Weights of a small GPT-style language model, trained from scratch on English Wikipedia.
Size: width 64, MLP 256 GELU.
Architecture: LayerNorm before each block, rotary positions, biases, attention and MLP in parallel.
Training: a variant of Muon for these matrices, 113M tokens.
Each number is 128 + 32 x the weight over its row's rms, rounded and kept within 0 to 255. Layers, rows and columns count from 0. The size above them is the row's rms in percent of the matrix's.

# layer 6 MLP up, 256x64, rms 0.267, rows 111-121, columns 0-63
size [ 99  94 107 113 107  98 109  67 100 109 116]
[[123  91 141 122 144 171 100  69 130 150 105  64 106 141 162 141 202 106 192 129 188 164 107 144 133  96  61 115 136  61  79 113  67 104  88  96 111 146  92 106 137 162 124 118 115  73 110 101  89 130 113 132 102  93 126 114 143 124 139 159  93 123 148 118]
 [134 128 209 133 141 155 111 141 118 105 174 131 141 135 191 130 147 100 128 157 167 134 137 160 167 198 125 128 170 139  87  53 119 107 168 112 170  69 116 120 139 124 148 148 184 152 111 114 163 165  88 100 146  96  88 127 189 116 148 165 169 118 140 171]
 [ 84 136 135 155 186  67 111 130  99 151 137 155 168 106 114 149 164 155 131 205 149 165 122 134  76  81 127 149 173 149 150  95 142 110 117 161 114 140 113 123 192  74 124 168  91 135 168  93 131 108 164 147 106 103 105 119  88 126 124  34  99 154 128 108]
 [148 122  84 197 165 100 139 188 132 169 169  94 162 136  51 134 125 146 154 126  57 144 103 148 116  90 152  99 171  90 111 114 150 113  93  47 130 111  67 148 117 110 175 113 140 145 132 107 129 118 119 108 161 108 108 115  93 124  88 115  76 168 137 120]
 [164  46 119  99 127 156 104 121 143 149 155  67  87 149 167 133 133  93 156 155 179 122  98 126 136 126 150 128 161 168  85 133 123 188  98 202 123 119 101 102 128 199 133 149 102 120 143  77  79 121 132 139 128  75 127 149 153 188 112 118 174 156 157 142]
 [119 125 144 112  95  92  83 173 139  85 134 137 141 109 131 148 108  84 106 132 190 131 101  98 107 128 128 112 132 179  53 120  92 101 152 139 141 135  48 169 165  89  92 120 157 103 167 128 122 174 102 129 157 173 116 137  90  62 137  65  85 152 167 114]
 [164 113 134 149 123  95 158 114 142 125 130  93 148 142  59  67 135 132  74 142 132  69 166 163 152  57 122  78  93 143 152  95 127  97 110 188  90 120 135  99 121 103 134 116 173 193  83 150 174 130 103 121  65  91 120 105 137 164 151 169 115 126 120 155]
 [135 109 170 144 141 106 113 130 151 132 146  75 173 111 170 118 140 142  62 133  74 129 139 128  84  94 131 140  70 145 119 148 150  82 198 130 106 192 132 140 172 140  54  99 105  41 169  94 105  91 104 104 118 164 103 111 142 137 115 127 125 141 120 169]
 [122 116 150 138  79  96  82 112  98 125 101  98 133 162 110  68 111 109  89 153 107 177 118 138 106 106 108 141 146  78 126 122  63  96 167 224  92 172 187 131 119 132  79 113 144 145  96 172 150 122 125 108 149  95 140  79  83 112  86 143 130  90 131 167]
 [120  54 150 114 113 158 158 129  86 117 144  81 179 100 124 176 141 156 166 108 151 142 170 148 125 156 125  43 137  62  99 113 115 120 132 105  50  47 118 116 107  64 154 119 168 115  99 149 113 132 157 108 156 126 123 114 112 139 153 123 127 153 110 167]
 [143  90 116 153  94 149 105 123  97  87  75 141 144  83  36 121 140 105 101 111 146 161 114 114  97 127 120 102 155 121 116 147 148 111  93 156 116 185 200 115 182 109  96 132 104 135 173 129 120 172 139 163 142  89 184 145 125 138  87 111 114 131 220 148]]
# layer 6 MLP down (transposed), 256x64, rms 0.132, rows 111-120, columns 0-63
size [101  96 113 103 127  98 114  71  99  94]
[[168 107 140 142  63  93 120 143  74  64 172 214  93  82  89  99 133 139  74 138 134 146 147 113 155 181 177 159 168 125 102 115 193 132 103 136 128 108  82 118 128 109  88 147 133 165  98 127 172 143 100 140 131 148 156 155  78 149 149 117 108 155 121 118]
 [122 197 136  86 106 134 133 132 167 124 113 121  97 183 147 141  82  89 109 122 101 109 114 133 140  84 126  91 125 100 171 153 127 169 171 130 175 118 201 111 104 124 143 113  98 113 129 141 151  96 176 114 155 221 135 126 128 139  42 103  65 114 135 122]
 [137 150 157 138 140  72 108 113  84 124 125 136 106 108 192 128 169 155 127 125 154  87 144 101 109 168 113  98 130 149 121  99 108  58 162 143 194  48 170 131 156 134 141  95 129 133 196 147 112 178 133  93 148 163  70 180 117  78 115 126 138  98 132  92]
 [104 114 158 144 100 138 186 101 117  87 123 155 108 157 112 140  91 166 168 128 209 135 118 163 141 127 123  79  79 113 163 109 121 173 203 148 166 143 109 105 140  92 157 136 152 129  99  89 139  69 136 126 119 130  84 151 133 149 161  85  34 144 101 130]
 [122 108  88  92 128 151 120  86 187  84 140 127  61 139 122 167 142 149  98 127  92 141 164 158 120 125 156 143  67 173 132 141 106 153  91 145  70 108 138 134 103 170 119 149 144 121 136 163  50 118 148 161 143 128 157 209 114  59 131 131 140 193 135 121]
 [135 143  68  67 169 115 180  79 156 171 178  81  75 129  99 118 170 139 119 138  87 114  99  95 134  76 110 118 141 159 116 132 104 164 132 133 185 104 170 104 118 160 148 102  86 164 132  97 144 140 153 156 142  95 190  98 114 109  85 134 151 133  87 182]
 [140  92 144  93 153 115  92 118 146 156  89 116 150  63 157 144 114 114 192 123  92 182 105 155  90  80 129 103  90 173 105 172 161 146  86 117  54 152 129 141  87 126 165 192 138 167 116 123 131 139  93 166  87 116 159 117 104 176  82 115 157 164 146 139]
 [181 174  95 105  98 173 137 105  97 150  76 131 142  94 149  85 150 148  89 146 166 143 140 118 174 152 148 139 172  91 169 152 127 171 121  84 125 125 160 115  94 105 216  90 141 101  96 128 165 163 162 133 106  77 138 117  54 120 116 126 113 130  72 115]
 [146 114 149 162  99 125 194  91 170 131  43 113 127 105 207 167 141 164 104 135 151 107 141 152 137 139 113 132 162 123 100  95 160  85  83  96 106 156 131 127 157 131 138 133  81 144 145 155 110 107 107 149  66 134 118  78 111 132 121 119 123 200 131  49]
 [142 105 188 135 116 137 131 149 130 153 104 114 117  66 143 211 105 101 104  47  60 120 158 103 154 119 147 183 148 131 110 133 107 114 104  93 127 126  91 122  99 116 128 157  81 147 113 140 178 145 114 153 128 153 108  65 174 192 119 131 198 132 126 116]]